python train.py --n_layer=12 --d_model=192 --n_kv_head=6 --lr=0.00557 --schedule="wsd"
Each number is 128 + 32 x the weight over its row's rms, rounded and kept within 0 to 255. Layers, rows and columns count from 0. Numbers have three digits each. The size before them is the row's rms in percent of the matrix's.

# layer 8 attention output (transposed), 192x192, rms 0.112, rows 138-178, columns 96-191
083:125144145106052164147124179188139062139108165115071159123105078173133128098102096110082145246084139118136104154118066102177103082125070160162110126156080107143137129152167113093115102153111165134134078146107078139153136153092096113071166162149134104159134125134093056107163114151156107121
086:142156150184112110168146107130126112116121095153114127144140161193171105136086069140151114213122087072155121120097122096156112138167124093152163146137134132130101128147088170157126117143157134090140149211110091104167126170111112139151088128142129060082108058104136112160127114135127172027
084:124085120111062165120107161135117113151160128194155162146129144140075153121119155085094123139197098058113141127156116147159123167144123074171097116163097102168100131127202088087145092165129144088183131094183087149139081108184109188135133148098111168108058188162129170123107149124141055089
089:116181133205143154186131156148136181083114132153063095088061160178061138098079174103123110082126133042094121144118125132133128169124140134162148116083125084142099101113071113114136061125154089075094135117140075117122151206161107103111125098164140018136137122100144136079121107107109134170
083:177101107176150048108060158148118162063159151121147198088083111160121118142108121163120162154079089170155091185136182134123101142118154169133073102160116090090104146135126118134129106179133156099094148144159190166121080084064110126095131074118139117116193175167148163130111076107130120132
089:145080121124186141105106069128125127143080137131046128161156118194161183128118142090099208029185194104173100111054143093140139128128135172184121139153118108168114136181161148105095097152181099131128142099111075106105169169114134138103104186158126104140144121136046129131106137170122099084
089:075125139207117113099133138185152141137127092133146186103179076183125160035141112138189082066128072135178162140150175123128117129123126159122128099096162097161045125126172124146085107181142136103152138101118124131178133121176119025148138103103124170139149170077137099155091153120116134143
094:164186113111126079172195074157152120123128146131145110138119163151182134181130155162143159196052107117155164119093146100108160122200069145158146165168189097107145110089148156164152174111164152129140097084155115123136062155164148168159135120122169132161085101123112103111112083126155073104
090:123043169131130125180154152111174144111164131078122126084171095116118135109107134145163104200057130190127114122147157142103174141102158120092153115096104093145153195155110099088109059128158134070092149163134051137105060070082157148130116135135154097094075108115102140084099148158169133124
087:119152136117145112093168125047066208143091090182149155165061148177131154131127147127161122134047174123164113171127146086160150173173130184084098110179127166154168135115167048137165120115126122163155126107106125134102123117121138124137146087121163131107104165079121104169157092132150117137
092:112113126089126091111171118118186199120147167080092181149089146194125115126154092037160093155138160155126119151109129099128124120173124165127154131164155171154079146106140105120114103103148135139105131105154133122147089144128125039113132098138139148112126130149169090148112115111125076088
091:140124127108164102098132107163121103152150116218194131138128149116120119152124097091080161071195148154172113155133108088149154082150155148189164174193088242091069105152118124083119132120103042128106127098146086082131077165122124169178168098130147113129138083154156113107105101110172144102
098:082125129135136106122134098076124139111145130096112180201151134127165111170106088081180192106136165118103078166135125085086083101122123085163177138122141178107152151147167088130061107120098083116118130129055142133151130077157090204133171151048145116116104158103147133107141110135134129131
098:105130142086203166181182138114081149133086115117106145112103130158129116072120167113183078151128098089211102138142149152163129095087115146138106147171172086112122109085112149112143185146174118112098099078159148119147097085137090115109116156083115090128179112101158126131084138136155121065
088:109105144137139123163091129149145098150148086175148143134121104121133144144177126144064123141220081124047095137104167122120124130082123164113155141131159132115173148149064110098073123154135130085117177138163098100147128084120099127141142109196121064131141164118089110139122111146151109152
090:164121110103097139101126104109144126129141170128171147157155168108196089082192113103134089128141109129147141142083123194114122124133091135128117091093130144053116110125137167068161117172145044072156118120098129132144159128114150124176144112115079084164066139126067046155171095143100104123
087:113081163065070121160116093119149120165094123120106174127146140125168068155150088139109093030096111167126124148142100172112114154175105093070115125169093125117133092097075193115133121105103136089119159048116142145141137105164148079136134141132111133166067115124090095116148092120142143148
092:175133105149064133126135115081103082125143135132112097110200155152124139155125153147131058091127137066088139129070160144158159073120106132182132157128153101063088160115082138076118110150110108115145135142153177011110109119100176072136146094167138102109149088126144119150129127116141103143
091:077143135135114169096135106167134119107098145156060171104106079132091119166075144143150136123162148134117103120155113134125124132140123157102133134135173141129072146125111163135174105136120075153139159064131088070118147080116103155071122055134062120185215125134119113100098092100100134104
088:123134053127134117137114127084128151128166156091163101154100123085139187108098119175127179126081100102125099087113104139146169066134114150118112148098154119157084157177141160067153143112145104070146145121141068149122129102098196082163140116161165118158148079154138093094141132095172122111
100:142134121160232138137180170100116131107173122164134165146109146139105141156125087116104090134060111147152122151160138107157093138097122163142113071139128108098171135081107113121163061084144098109090161165107139033113170140100049124113091155105069160132126063165101142112123123094099140076
082:175119066165155155114147074136187147133106072165095158102126166169146106170193116091114114190073112098129054144130172114132186092115119108141146113092089123173106162096154138131111149104131223156147141074136192102166185077079069098106109149133167131113141122107182145077138160108127119123
125:108136066122109123150116072107106135130120116100140121131163153089161135061101116063155129126139071111132108137104163097092163111116147136085169088135109145121118116206046059141113108107101089185154128128168093107154203120232104203131114109111143113120139139158133159121138103099145136084
126:104127130145129144161105174167095084159134129174113101135136143132133166173145113140163110099148074111138204203133090154117103151130164135160121082136158129090125095104158118095062088102054128088118130123130157126112166125093217156154105109142127214148112096149106195139111123132123088147
120:165126072166101120137136103130092122076129088109120144139100081070116132175123117079176177114102130048103156107088168128153146104157076068093137144171120126142141141175099063139106115158086144084162098123109130112120107080066159154129053139177130117106094124111098113140154167139169087100
129:147088166056064120136151093093082097116147087120154141121052122152150127161155122147099121187112142111168133159095118095125126178125133143177176139125151139122144087138125109109069109193112166122136123146135054190148156133112086128082117100112133088120123162154093129169112121146120140105
122:129114129063121088133141094177133128122084157179185198091140209110161117136169116104134140088164135117117079173100152133193135169117107064110131129083099182135147102102034170135146063185138114147173149149130093131110153147159137083125127145132108173134176166155173078185168139164107139185
141:094134113154156123080149129102096112173172088140120141190109107093157134076117204122150143138176127096095082146042150124163151141156188086196103061141155128116099135089093077099136115185119100100168155151098165118150117158129099087151127123125167148086116123153121137161094115099112138144
133:134109111091146122096108169163162176161156187110095163109159068126121108126172120105122136127119158184135169134129119186137112115170174092148145192139161163133091115191159162108090050111118086155182109105164124104127173104191144065094175153087143115129110133152105140083102114108171156163
130:114173103144202124115138126143229118181152104159117070082131131103112084152078116090185163128083189088104113110144146069107113183086171143146131112121091136165144129074095130143111186072146113137149155104131169076094135100109231133127071118109068083102093145186170128098185157137153130123
129:096161164070165106146091110154155133163106080136212103131133138160129140104140064098157134105171114116150171141135164107147113106162176189148148140088123143197132133147177049147084083091089131105069114136101139149078096187141143144132150063138191135149134177154132143120129190121078154149
130:155118138109068159154111152147128139091166096164112148137174141187107057093072111132196119090115086129152165088138169137150120108166148123163117134151142126119110144083087136162190108146165143122166081159111135151075083065135161128045076102162113038124099133143189142148103079095154142114
152:090157134181086104149154153173115128143144145154149172142112143123093137122140184187138164100162121124073122133079112118168092148153145150117139128076118149071182161169100163150120092170170113082146122195090124081131068056105139164107116148143161085150150119160108097105138100137109117144
130:085097106099166121152091090088141145129106145141139102124128108097187140096171151166136135118157145126166096152141108162133164093107069150179044105240094129132117151141082177112142128162099128104172122119125102163160118093117095121127160038126190124119147129093111149064075200119139154163
123:127189125094148111096116115168114132102092090116141127119136117128095083159170108133110126081168166100114132151138095121090166153087086151152158117114094124123117138155130142137089131107117124169099107137086165126083149122068054172115156086141131156183127109177103095125118162086109093181
126:128126153176158131203145144080102156171129116094109093094107060129106126183155125140147154147173124167145136138112163119081138125086136078183104127129124141093185104164127118092145111119123134113180146177118116117128124107136073137174199098159133082143116114135137087175198106149142107098
131:103158179092150113161132128168130126129079166153126182076137165098166117130103166055058119144122120135202124136111122077150127082179094116100154102154150088127183085127162142121178133147159180149131120124136180084174094138140133050113190092141117131091151104161104141125125143174109099098
128:180150123125213157133157151098098163178175160223091152140103183089153070149180111091116146109148138145090093111151109157102097136159148085162129162120132129130143124114103092099142098136085099183122073132106120142103139165067110108155125086120100128147158097108074136109053084168121137116
131:165106176132127150170200107073067070123127105138161086133168202103136101113111156144146100099141119082169131106134158152165096115150147155103154122146084116119137131121123149142154126153173135146121120097113132111138161126075138124118185094145072143107125085098155186165116139130149123185
125:141190098113145122108151149073123105121139176134108190111127125195145115149132152191191199180093173126088114081133175097112177170101123139134121196157098118109179101134071157170132106129150139111138143136169123121116205113150131154123143117116128167085215093216104141104088113129132076121
130:179145083107087121131115081086151103131140109089141091169101169104136130136137142116111093127139145169114088114108060122136121163180159110099131112117104111115120214114195162134183079147106116105128139116124096107113138111105101093166131136091146122052150165109175158141119133098130098188
# layer 8 attention value, 192x192, rms 0.134, rows 139-178, columns 96-191
079:155165109111134142100143092159101133126174094118104171128143176168166160098112102166129109178151116082128124090110121085111176150084209110096133140121145113111095093141048132124063149188122181130159096154160144144169186140176156057113142080111179122112145089130165039124072143166118126071
077:046079086173109173126127125160094124071137194115178120146111118135135107111167103119135111111130127128129075124133127134096024124129044116172128138143046123174093164084190166119165128101082130107120216084112130163085111104143123161141114096129097185112082176179118147103130155107092133133
084:135131091147129083122154088110143161144075099153087100091124163139156097072125105195122127084124153111100095137092111098176107196126103169107171163072074076135122115114096158112092068173116084144090138120141066124134145191086172086154116108092188125140073107121156117111121140153143111167
077:092169112111147102140098154103071124103176142138123162080058061195101104094194120170138145127099099105128115150147131142103123123034103091098081131167196150052121180089184130125135153120149117098106156127131177140125138127093063123140100102120141084162140143146120134168133114067097126127
081:145143082165147139101103097138153132122079152081080097117097115137199126113121108166089110061118140124189101134112168099205073194165163093144149120148068150187108114156154140103124120138116137081114129144132092108062128197142158111128148079163038093129109116115096108102156138137107093157
084:136113102136111138151063114077156103142171141168115175126138135140150118121214086107144091126101098130154096122181158122096072183130069081139171172085113098151060128130144201130119156131120111074092120135108142123138079187110127093139111162164120147113122163080164095154131165102072121160
089:135177143113123105111145112151169170113150149066142101146143119088098139128063101176116175127117084110122168089153139131159204099180152142074146109123169051166136092069129092209149167141147165194174091071112164130080147176118126079130095115093152133139133118104185119104074095136155117119
092:133075151116105071117154110135127120053130142087091153126113098138121110123101192078141122097118106112146127146148164099077122083134094153131145100162134110119193227210141126147179122149201135150142123169128101175165109080141115138146099052071154154112139090138144096093060124134167174103
087:105125128166103184133130106174089226152133081141148137154117166146078177152069082124170106144167139126123181155123131133156165156109115176114141120123075069152155119095099109121170166094096134132150154111102146087136139063168162089184085095165092173144143148165106115169136124130128149182
088:112152098100097145128165100160131191064135149138101120103104186137091145127128133147169091145160153084189155196177164145178145125136105162107088126149122115147093100142141118169135157122191139115189181129088158071140140144206158092172111117188104172135158124174128119144092091092080126088
079:069123129136199106130089120098160170119164189106152117182077171107179107168099092102116154158126158151187129140116167110104178107122190106122174127203100146156109046153095134136135148183159066090134142123141091129102127098163122159154126049161095130131120181117114160162088093088167138147
086:050067170112144205096073159185156146184073132141146166150133160153083144159079109132155113151143136089166135156133185161163116055114132096127121074068109163072117072073153089095153068117135128135152095129096141077122164081139080182115143170129089069112152091141154126128162088106131125166
094:102170129119177074089225149107121161143101123169142119190106124122178181122107138106122077098074126052173146117096169089133132135120089164118124108149184117202122169107139155094174128112130111164121132135131148144187089104161142086128150094130146098130182133110121131142079100120154127140
086:144101125125163132144155153162179074149118110169118121167112122124196141116200153100099127130116150159114106191063089129115053078089110195125119137129115159082119165153118162074061089165069086113153187115132067090142158143117106116142176129121145066090093116179087146126051124117132093169
084:203079128122170151128188151110147115118096081164120195107140156132194131134171182131066093148098145133166111137123155122151083122126115150128137096151087187138151151130186149095175152148111108095131104135135070137143141159122147055209081116175105114105104132137133170130118124127116084145
085:111095106100108096127146135111140192151125126218157159161150204125121059166109134112103128092162122138153095137166160144140026091123110126087173096148101197192110112103132208120137139144098128081160136140143116088068114135140164117158115103147120072158066120115142105152179155140116125115
084:184121147109137176125138114108138125160077095086150153086172184121128141156106115127158101134126157076091125063082147112106115095163162142111169141120158133094085113132120095113077130150116125128117084142178162095110104102094195103096122060128165158069143081154208102166064141139131062145
090:105150128149183136079090113171151107173115099076128095102131162154125141055130132172120145167125209093150128160140109122094132130124144117126099171139117119075059110123153120089103133109084126124176137125165175091071189104170146124101168117102082104158139116186129132147107102064138083173
092:100153116108133129143121106070087150101166172029160198076095104064149107098106142102122147086152105135131113072131101104160171147132155153104143133141163134186141152153187145166077151180170109073184124138094136106087097140134179080162109047173190154136139118155123093117095114084144160100
090:136173093139159103133194100126137168161100109188102104140031103143166142114164119131091081092091112107176103122121097111157103113102124160133156154135106144048104142076135109117152080131091124189063106157145095115130128158072075147152100140086081123113107082117098169140122166163127080143
077:167116135152169133131097142161158139158140146139105107114121158153104119125096098143101111177104133040085144139108114139126145116160143104092132116123175107092135162093162074104107090160124229120114167155120166073127144057114128163102126111114113104137100129101182114127128086092191118102
131:150151149088141132111123115161107122097130104189136140104089122139156086125103154101119153124156158154115130104126144196101079137125116151169090178172157117153158185090106119174109122167134164098040171124119149136127123144075162093143149150118124117111132065103113151176202146168101164139
128:105114147119102133088132212141140171125135112095100071143135073083158142097139128127110193120146175131084194107163155108085171106111118156161127138121128134137130149149098166123110096179129080121118081178054134144053126113146163107063166132123130108136159098104126050152147178112160079117
123:114146149093152104133122073123135183152154137135117167113136159118157118105117153128051062070079086115111087109159044139086118128121171151129136121077118092165106124151110153109108083113111150127123129129211154195127156154112140126097122150136123139159115081172144125136135165076147147164
117:160154081142152160121112141097164163142109145139119096213076150172148116101180122130115141124112157104093060066119109147161107148159149115112167126079135192214159102166111139131104115113125113154126155130105168121102123159116164097227052142156136142060189126066154103189119141046137102145
125:143121136147117164130100091086089134132151152141175092110129103173140182086110113137071085101111086160100123094195096158122138145104175136161107094161110095115134113141115103160091188145081075159127110099153143125194173064159169121144091079136184132107093115100109184175163086031084089110
126:131121113165114091136180103099149158151188056200102148104145125137103097099144129153166135115112115108196146174131110165128160128168106114124132118077156140152171121158143092156145129138114098146165105125124136125144162080091168139188139199133179130185174128112102158089084151103149122229
118:202128136154138090152171122083119083136090088136140159147116156143095152127173114094156100111149136143151119134152116145055179087104123162131103185099134108145147117080117147192107130137127109155145109131123140121157117190082066086126138121181165154161124127111112085122104119112140176100
133:126158088085092145156120123124043149124174090149084119109126074195131154131119163151119112135078140129131119108180240131127071095159156157124142172109094163194110125091099143083123113158138176089169087181113097120145075140125078149134129153183155158104112134120108176106105103151120125127
129:125130111144125155085139151160098157089103106153119100165143107143107178118154112098076144118108124067122092122101125135169120159112098140124153068119086132206113051083106142104142146196150096156163143153196139106115136123204131140130085137070067121153196100132174148182146128125127169122
124:123159146131165201180173127153109073172132097095086141103114149138142143080114108132065166124115129153184089148072169102140129142176131133155117164135109122143131179102106162138086097128119127144144067133148153140174110134142157124098160131100124183062077082085101140091158199125147128121
115:100154151125124094139136133124137115055117121081108104096120119128162133136116110150096084134135123175079143096150093168160183113138114087141094168109153094101097117119117146141191153153089133132156167188115156162139057124119111143185168096102125179147032082108125133170120130144192111201
133:146168115103162090176162122124176155140160117146122153127152150139104178124116134077089115148131128205130117156122112134127123184151111204026198122066123108137148083129180189118133129183137098127126143105113149113052094151163173154130149172221104162101093185158120117166087107094137118068
127:089169124145112118107081088162088124162136103134095117157130121124111201200126158089103166152159123178142111111171176136094101151139127142095102102146155059147131103146159118158201175117100091098089096113200151095143142106144148146121064090125171132094170170068145172163120143124101141105
134:114137146092078160129171160106143114127184112131140144109108119147186139136134146170133158099111176077066094129064103134140139166121084126069175130162179142107134138154104154134177178135151123144108077157136137132162130183052201136160149177108168209140170075134078182111097090169089179108
135:141089134151089097175161063071102120118130104108115063145086082131065110130137135166154070098110095098145102134124151220085085096142122120124082165131149096160124080102098092061113131072151142107136117131086121194104132095132177167125133113088191138186084073146123168102118104165083108106
115:096103099041102106198134076111176116106117178097119105120111124061066112169117136126112085109136110206148117143101098145117170137119142128154156138196152062117058136159071141085101163075123124113120132180104131109165143112087166144096162132123151130085131177124154129170131147172198208138
125:160140094103146086039090149155102151141122158188112110119131147100118114110135105118131155139153125172090142148113148087115160108169112161091133152101147131184123168172117111150134099116141127194174099117101125149143102099167153185162132102098126120154134114177124112102164073160097117070
130:154040136077088065120086118103099121099181168073142168131112167164155199133119098154125117116135115144163209156113098126145116142107093136159221148138157084138131165160113142082157084129090138121148105134149114142103075122121092104111141131107124128136200155097112177151141144154164161102
124:128107083166143144075137145157147146137101168166157147095139138144138087153153115133077189111151124086150082166138103171171078137141148086117158123081162100124161115102174123060079116113202157141129135140113113161160144090153113106119154137145131103140106157173133090144063140138171154096
# layer 8 attention query, 192x192, rms 0.0805, rows 160-191, columns 96-191
038:080141106167126128163125136188073103126098089137159089170153193149100086128159172113099063165114107115121116131090101111087088164092139168132152082109139101103170173066093136077138048124223163138134132141079140135160147142155136166108112126119165160215115147193159142160115117145106224159
046:131103153121108096176142096101125109133150053162166088127188208152105105139167116143150103118101150058145172155078199089123135111117172125113154136072100105118131192125099118121074125142102142145148145113117150098094077147080087170162102176131143129149076125148159042139115121156148165113
053:151151097122104115103082136146174132158133095146137052163183177161091091152197191121172134096137114102152116138091129098142132085111159108153126121107134102136087148135105079123176133101125135107098110078089196105087124178139118141166104147113112190127097074169144061150169132188118191128
051:101112095126181093115215083196165118147166113109142129165124098108156117170148110086125137091157162169153124115120106093166126122079147074119105116161095178161164092132162088128134136081122157086134158128155128074182120159180120121108124195140157193142095155083166150093151149173124094075
069:107144132126121119097061132074076138159073107100165040130140126131068133090195130146159137156083120072107180126133188100151136127110198199085120145092140080126126188148096152155120108156068096141050113058118140168126103168170131126212103093096161148145141106141104114124094148086150144155
070:101151130101171175170088163167125149143105138091073164166080100176167162107080130101068065198103135175110166155091114157142149190126101127177096183169102130142146098076227106102117144074190118121128180134206166132113112146121167079129128099086124121119150144075150188118132142158179115097
056:122093118134107090118173145112145093161173173146142108104164104115130145080115181102153172114120119097122089106181124094160105058120114090106136131120117066128142120133118086137117123150132164123078104101136109114101177139150098135107105182218156143073085065126112114119107079136101179166
116:123162121144152167141071191131138163122121132143071100118156112154211097141143172137093118168119121178187118151077122140110176145133083139175121147159102191105140093126190159153177165103168069127142144167188203031093104142122169105196137131127158139109146098118126129143141195179198142073
132:139137141103106150149111156162133147133127138142107143207168101179187120098097177080096096162104121171113142186063137152135138148104155142138136155141123179100107143122177119143145175122240129094134186167136178100108112190143130095175110109124134140098166100092116148138168116133155163106
150:152050099157091139128138161159127136141161182146167141140177110125101154122176069148101174101082135160140138117149145161148149119077057069056136120164084128061070108173178126105143099114125148169105171108159143189134153159127202131130096173105134076116133052119122122109118129124129170149
139:090059139124146133152166127145154112198056123132154102092092092108129174108112154220091106206092116134092162115135089131094125122176164133121131110185141052154135072119161138101140118121102101145152122113133137110107161101145111134138101100156067127118083165115158124143070154124121124131
162:114095114112109173113112179087131126105137155121101049074075120093131113110104122127159032159113120137107105169131146035201169154129105112165122137125106153149113106130130160069170128131133103058097053131116166089148102131092126109103201134101152175165104076109065147170112104138172167118
149:124179167086136117145111158121116119121129110160116167136107157086077083172104203135161088077166103142132103111121149168127149122139110093128150085085070148124135137183118111091115181200175081077156145111164129130117073146136139162152099160083109152129158090070106103123141121096087104062
158:119119179134202184132131143160147114136155116122142155093164153210112049108121137164166146128123078131150112109092107111106127152138110118138141121139123073144152151150118120141160085204132123166125100101142096097157135180093147179118135077084123102132095137160161118181196063125199118082
148:141165183165179101087112110089122121156109105123168150145090113126118117144164126107128131185139159173144129095108101039133130170124120119147118099119078119121138148154154066048108125169086131175160110042184128197143145122126126104101117111100134161100114092075166127079136111106096124084
139:100130171151161198122151159136157129165093088102084096123106141057117174133156056181142138128113104077093124149147142126091090111105127176160107107128137167190161129096128154155099097115142107078178141097160171135142104050078160114173107105068143124104140125144123095157066049104139095148
041:091089193145107097168124142153097083084148139128152098162127110140034162167212119131174114101128212154163161127103073113173172068118126128103102169097143140092140136179155120162108120095126116138159102108136151107178125143173114158144150185141125124159074147080116072113121082206143121089
035:115100222173147121190177092172112091125188117124110166133149162097170150134107082093110167183101115108119194150101124188149117061123134091105055169106138121149174098083138119132150192163165095145165116107172117146096080139103098138148092197143107114126134094102138186100134115128124085094
043:095109139073135114182102106091065114112160131111119124119124052086104138101113135114122116095069088144132185071075176136199145107118177192094113109188127048172139083106136100128101146164173135120139214155126170121140123077132096104092105131119143156071162110113129166179105092118083151165
057:174136099144145133154131193173156166129135086165118124103065062117135164163092108085163148124137109125124116125155052157106140146139112048115108121167108173147152102078158138125141185108126125084138129160183114152111154130109146124092163158158093133091156134105160138090160134122146113113
051:103154129212181066148100084148060106138181078094093132110106091057154122107125147112156148048110105139118098106147168155144102110107134171135065139116119138117136116112089138091134136127143148111109147141189114096134106094115111113087128140157096131121153095161165124106127089187138111107
066:127135173132081137122073150089099108114079125088123106126114133157071143124126125123106105171117151113102145138076139125109125155117118163151115167093138116121068120121090168132128146137089138148121105147110120172161096149117179108153103056053128093149167129137113058138092137079146095151
109:117131123091155166137076157165140163143112109146073124191151111179195106103108182107084083162121153187154139158092125133126170147115131138185114150145106175111126108134209089115154176098191071114161177154164218063108145151108129095148134118111134155100143118091151187155152144173178156091
089:092153143106156165131076070143103141117093087097087159204113144156115083099135150115106117132142155159169103153141137132122142144069122156186078123110120184059166139162166074139121175134131052115131151162132174127131162122099091094141149066078073125116127152154151188167164133158155124135
135:152184117178146135138118156111112158090132137137105114059141150098149097211163122156124150097130085143138149119089127173096146118138095151133140125146105179156148127117120189174146110107125092139150124150172128069110060107127197153158132168105142122180160151143136085104141226173159090079
153:140170044113121138115154207091111084184115150148091145118173139146170132139150103120106147139128129121081125129079142143117174098103145136128159143101104057145122112131173088185147096160099086108121124141128146154150141122077132133157161126132169096098135155108136139130102118168080170066
151:129164080157115123127086154136144171097139141148159102121120115159141179165142131191094200097152100202207119136066095143143134143156100123189122092070162133132110121108081114089137137137081122175124142170117072108143174072093134145139173087132175151089151098143144163120169137094102137106
147:153100116189118124107119114191075132103169105142149110089164125107170154123125118152097063095231100081193143085193143131138166081119110099122131143163093147114138121124183166095157100104116172134118083113070137152102137135078110138131130108121143092088122128103155126114061042132149140114
152:134086147175146167152180103161140095131161151134133091153126148085120148145157161162140117122076045144123126100100104167123138105076191140171103121106128183126158125117140082192134088140117130078129132129132120084158133124129111091126165073027065126067117221154116133133142138139119103078
153:173058118178085116167148110162128130145128209127121164106146040136107141104090144103128076131099122163116133106184080126157168101114215112139149079146083126122153159098125119133119128109052065166129076106150122135123153124181064118141172085130149203097114148125106044151120150104149075130
151:126127127127132137125148149168097116146127094172089192204138115150144133194109085133157088171073125148137108118122086183099107048200122116078143137112097142076147154176131070141124159136177109088122093092134155143132171091176107140149109056129160105102089178138122114089190154105094076088
154:136099148134121091136138143084130179159100141156191103105179136123063107147158130096107101085146105119147132211125112085144082129127091100145143165099162121083154159093157107127122125047121118139124116151116069086136129115128163150072128153157079132136149098129170133139140087135121149094
# layer 8 attention key, 192x192, rms 0.0871, rows 160-191, columns 96-191
033:164082123142208083111160148080148134138144120181099152148031140134108131120079099148134151102122120165091142125201117171142127124120107133082138131123137140148173114147114142154084158138145077086098122171093110148082134113092085178112145088094149029102130193094129183104156173152095102127
041:134168143131083153099110130112091137081114187123090167113103069117163129125125192123131146094155111125103089131155134107174131104130129116113158158120159116121087045140094130167174090108131129135149098103126105116114193115204142079124090116164083138092107104097170124096118097171214096164
044:115189150165119155074094132129055147123149194109088173073092098181122138132085156168115101129104104125153144138151103121152184085127117143099159204116151141062143159106127141141142060146076192126151125197128102166175132100152142143120132124198101088131142091171117145137065106047129114067
048:196120188160136172136118204035078129130106171082166156111140103135117145088177166137120122148109144126109061131130108161117136141163143131155103200060131124104183148164140118132125116154050147188155127115100094144108126099079181182150125089092103113130127134157089145147136139074089140161
055:177199111147135120140130119096093127145112147152089157179135131124138120126114112160101132124162126116103145085173087133111148107185107115126138151124142120083085091100090181114154149163086145156199105128171085092129106120199157137134149113099158137101098080088171082138136111125141069158
060:150137124093138141124171083167177154103154089137120130173150151104142083118140173101092160133205115136196112142154173085114067095083109137110154111170109171130150056138126106154101118118176136111076117120132190172090160151173104085125127192128107150134141161186096126120158160165112169206
079:122102119159117108133109142116135145145166120121122103082101107148139136146151100107191107096054152154089133137125033149168147123059185095127093089079096115165118115129115081146123152123150117126106146169086083124165141116062108156117116146130132098133116110083160168128117099100120117078
130:107093118120060111087093113113164139131108155103170120125122105185146116152151105129197088151084115130077161116107053129112203132112173112140094093068100132173082114135166143127151152134134155114146173164092070118188141116086148171097126129154118108112095121079166128115131142082125124038
152:179136132152160146162130174171121157157216106091063130154120137103118141120108138108089136072135179150148069133127118142182044132080119120128123126126147100080129095110036086166096095089111107125054104105119091168097161105131054105130121175103127134148158112122128149146141100107149100154
162:124170095083152166097160082172068126128186116142164117111134164127101179107049127159138101172110135159112127108114108144150160061113118108116137073148121132092130101095100206128117112192148100160100156137094173168224104080113175147123123135209087137129123092122086140119130146153194099145
151:147134087125108133176077150122144118138069118192160154114104099131084131082193138141102160153088130127135061109120109139129077155127131154115186144137149130151128124107134079138185109115099134153125050091131151160094092103144111090137088053116159141123165111067104085139120125130137194124
167:200113153184091106150117156105162151160077125113120145175111126170136122138081189144154106182181065137120029120186134102157103094133097133119100150118109117141111123147090097119089151147078116114108118146164134076115134127092133084120099185111128164185075156143121204086146126147114146132
161:152086130126164154094148104181069070150152112131138146092109080144100132115197134119134131139191084140128158162129162093113116172157131123114123135101098141136065145100081139157192156098132056176107193166090047138060092104145124110091119146100162131070119168110115148116144144083168147121
161:127135170171130151164128152145173181109088151131072121077071083110101128123166141097089121128126072090131178066076134129121090114128085139157187174107108159146112154151123134156103141171106161152151121116153140072175131071107148194148128166168182120126088153135060111177160095135114093147
161:145136133119158154122172067153087156107111154109152153106118139071132144098202123122141140219131113129111216122165143130162137119135096081121171097050182156203068178188077183112115174144153153131064122097142128082139129100087132095106129128169138131154108135145154141098170126119140098138
161:086107085178116095158080125166157109201117129090131111130088170126120160179087050139119085101102143170169095174133123157165088110079094147176076155129138114194100171164110129167121126214129131169167070144093134163064175095195154135150128179108141157071105105115101133109181121141151145083
038:138175097100188163122133093102104146149140179058142150074153119112161102095094206107167117110093123108115074181116186155127065145177122094142131088114096086165146141131140076060108120167164183155148177063121113132155116101165156112150106111125147152090093107130164152151170158143173145157
035:178126063168165134117154137134142159120089119094097136100139072187142199101100123220145100075115195128166114109150136096108134156127138111112170103154202109114115154158074134123185102106122140151143106101140121172188131137194153159204130065187140108122118120132112105147084105121144120133
039:153166109186129125130139099103125116146097111112139131113115184169081109139154072170124144145140169111182131157169129109097142142226123144151156177085123171085070192128118162135142068133077135211112139109120177068100080100151144122199130077155153133131135113151091117139115086098114137177
052:101089148187165121151162118120145133129213115129125176153117105132119120143087120113073128078187157170093136097112099126102159126087089178161134088096066145160169143158187126105175088108202097114130116177092137155053164108084095140060153106145087097151089115164115170081168136095057139119
066:112053162092140084147129160125182117130181081131167106127118080108135147141197122131148154172142106130098082156100091139104115127089160103138143104183106107188153115140163101150042105096136104171089161169105117179130178122125194145150110185083232127104129161087097133112124146115137145138
064:125193144134142124109125111151062105136054179106117164147098122138129154100103108173109129151110075116152149129074170140153144146220122178138153185129170119141134187104136183056147136140104159143143140102145126136114090108180160168172101096153117137129102140121112118128103104190098132152
095:157113131130150148153159161148155124124210066158112136144123132088116120105110147109072155127180143124174072154125197121121064139094094133111106143159109105096138094149093083162103076113144112164070107116135169161080169145156125076125095153094126143171167163168083120125143140154159136180
089:157103122125116133143139138120171094142127087186170135119125106113119133098113156136121147182166086106160049148115197118083126116115087103121126136174097128156140121159157135137115090160123147194121144125151188122125133130128208070129085126126147149192113170146085101116143163170141170176
132:153122131106101149111148155153137130127152126111148166165119128103141114115117150117077133153172111096135079136087213132050129144178088155138119139159122097096098101122138146150106083104093158129121155113130101150098156137183198091127103149109151124169155151162106103125121146112163095145
155:098092093230154117127097121068126077123134102085097220162148120090109069165202095149104110155154130133131162108145132156156187130119139117107115110134109163145113067109059105124126095141202171146091159117137139154043118142133154092145194086128123119169134073128086151111097152130088122100
162:171139128189096110161109136135205112160090102149125089169134088135119155126064100181149112100170132132204179148122141082156092121093124084093094133102160146146172133177093197129120085159134149121102167121187113155108088116133114139151168087146080151144137141069130113120153125096150186130
161:108132117076099077094127151154138110162183135096175136112103130121099158149165146166089146115135085107114175157189087120165081104098075144134138101136131105102086147192033122104143125143150160137114089150156175080145113151124175107165183103121071133128087158060149138153194118109116143151
166:092116181142098100105167117111150174187145133116157183121162078051131149100141181129161133157143170143148100146124127140084112157159111162130165109085059091132109128130121126198100086111153126056115192104128158134128064171170124187076118119115045078116186090090114144189105111125121105144
169:104111140147096112127140160144120148094116193129152129105122107139125144077114039142140136159158102121185056096121151152091142141129142164090105087059099189113119134151108092148088097103149106068161142066111160149163192160095111161085151148150140124183151144124163179161120103140164160147
161:157089131066145126166193143121126144096098115121092102106181071072153115108103136139113120249182115151132078169090128187210123171141106090209155182112126147060111143140085140126109171112126119112114146039150134156136091142144155140135151099132141106139124113121165132166132103128166172141
166:122147183196087129131160140152088065119161160175111122172107123129163134126163075137100088081141145120176087151123144069145108071094192144107122124161158080148107132115107080097139173137163093152150115134091152116076103118106134131170091147106115122149144129162149120133149144095168067133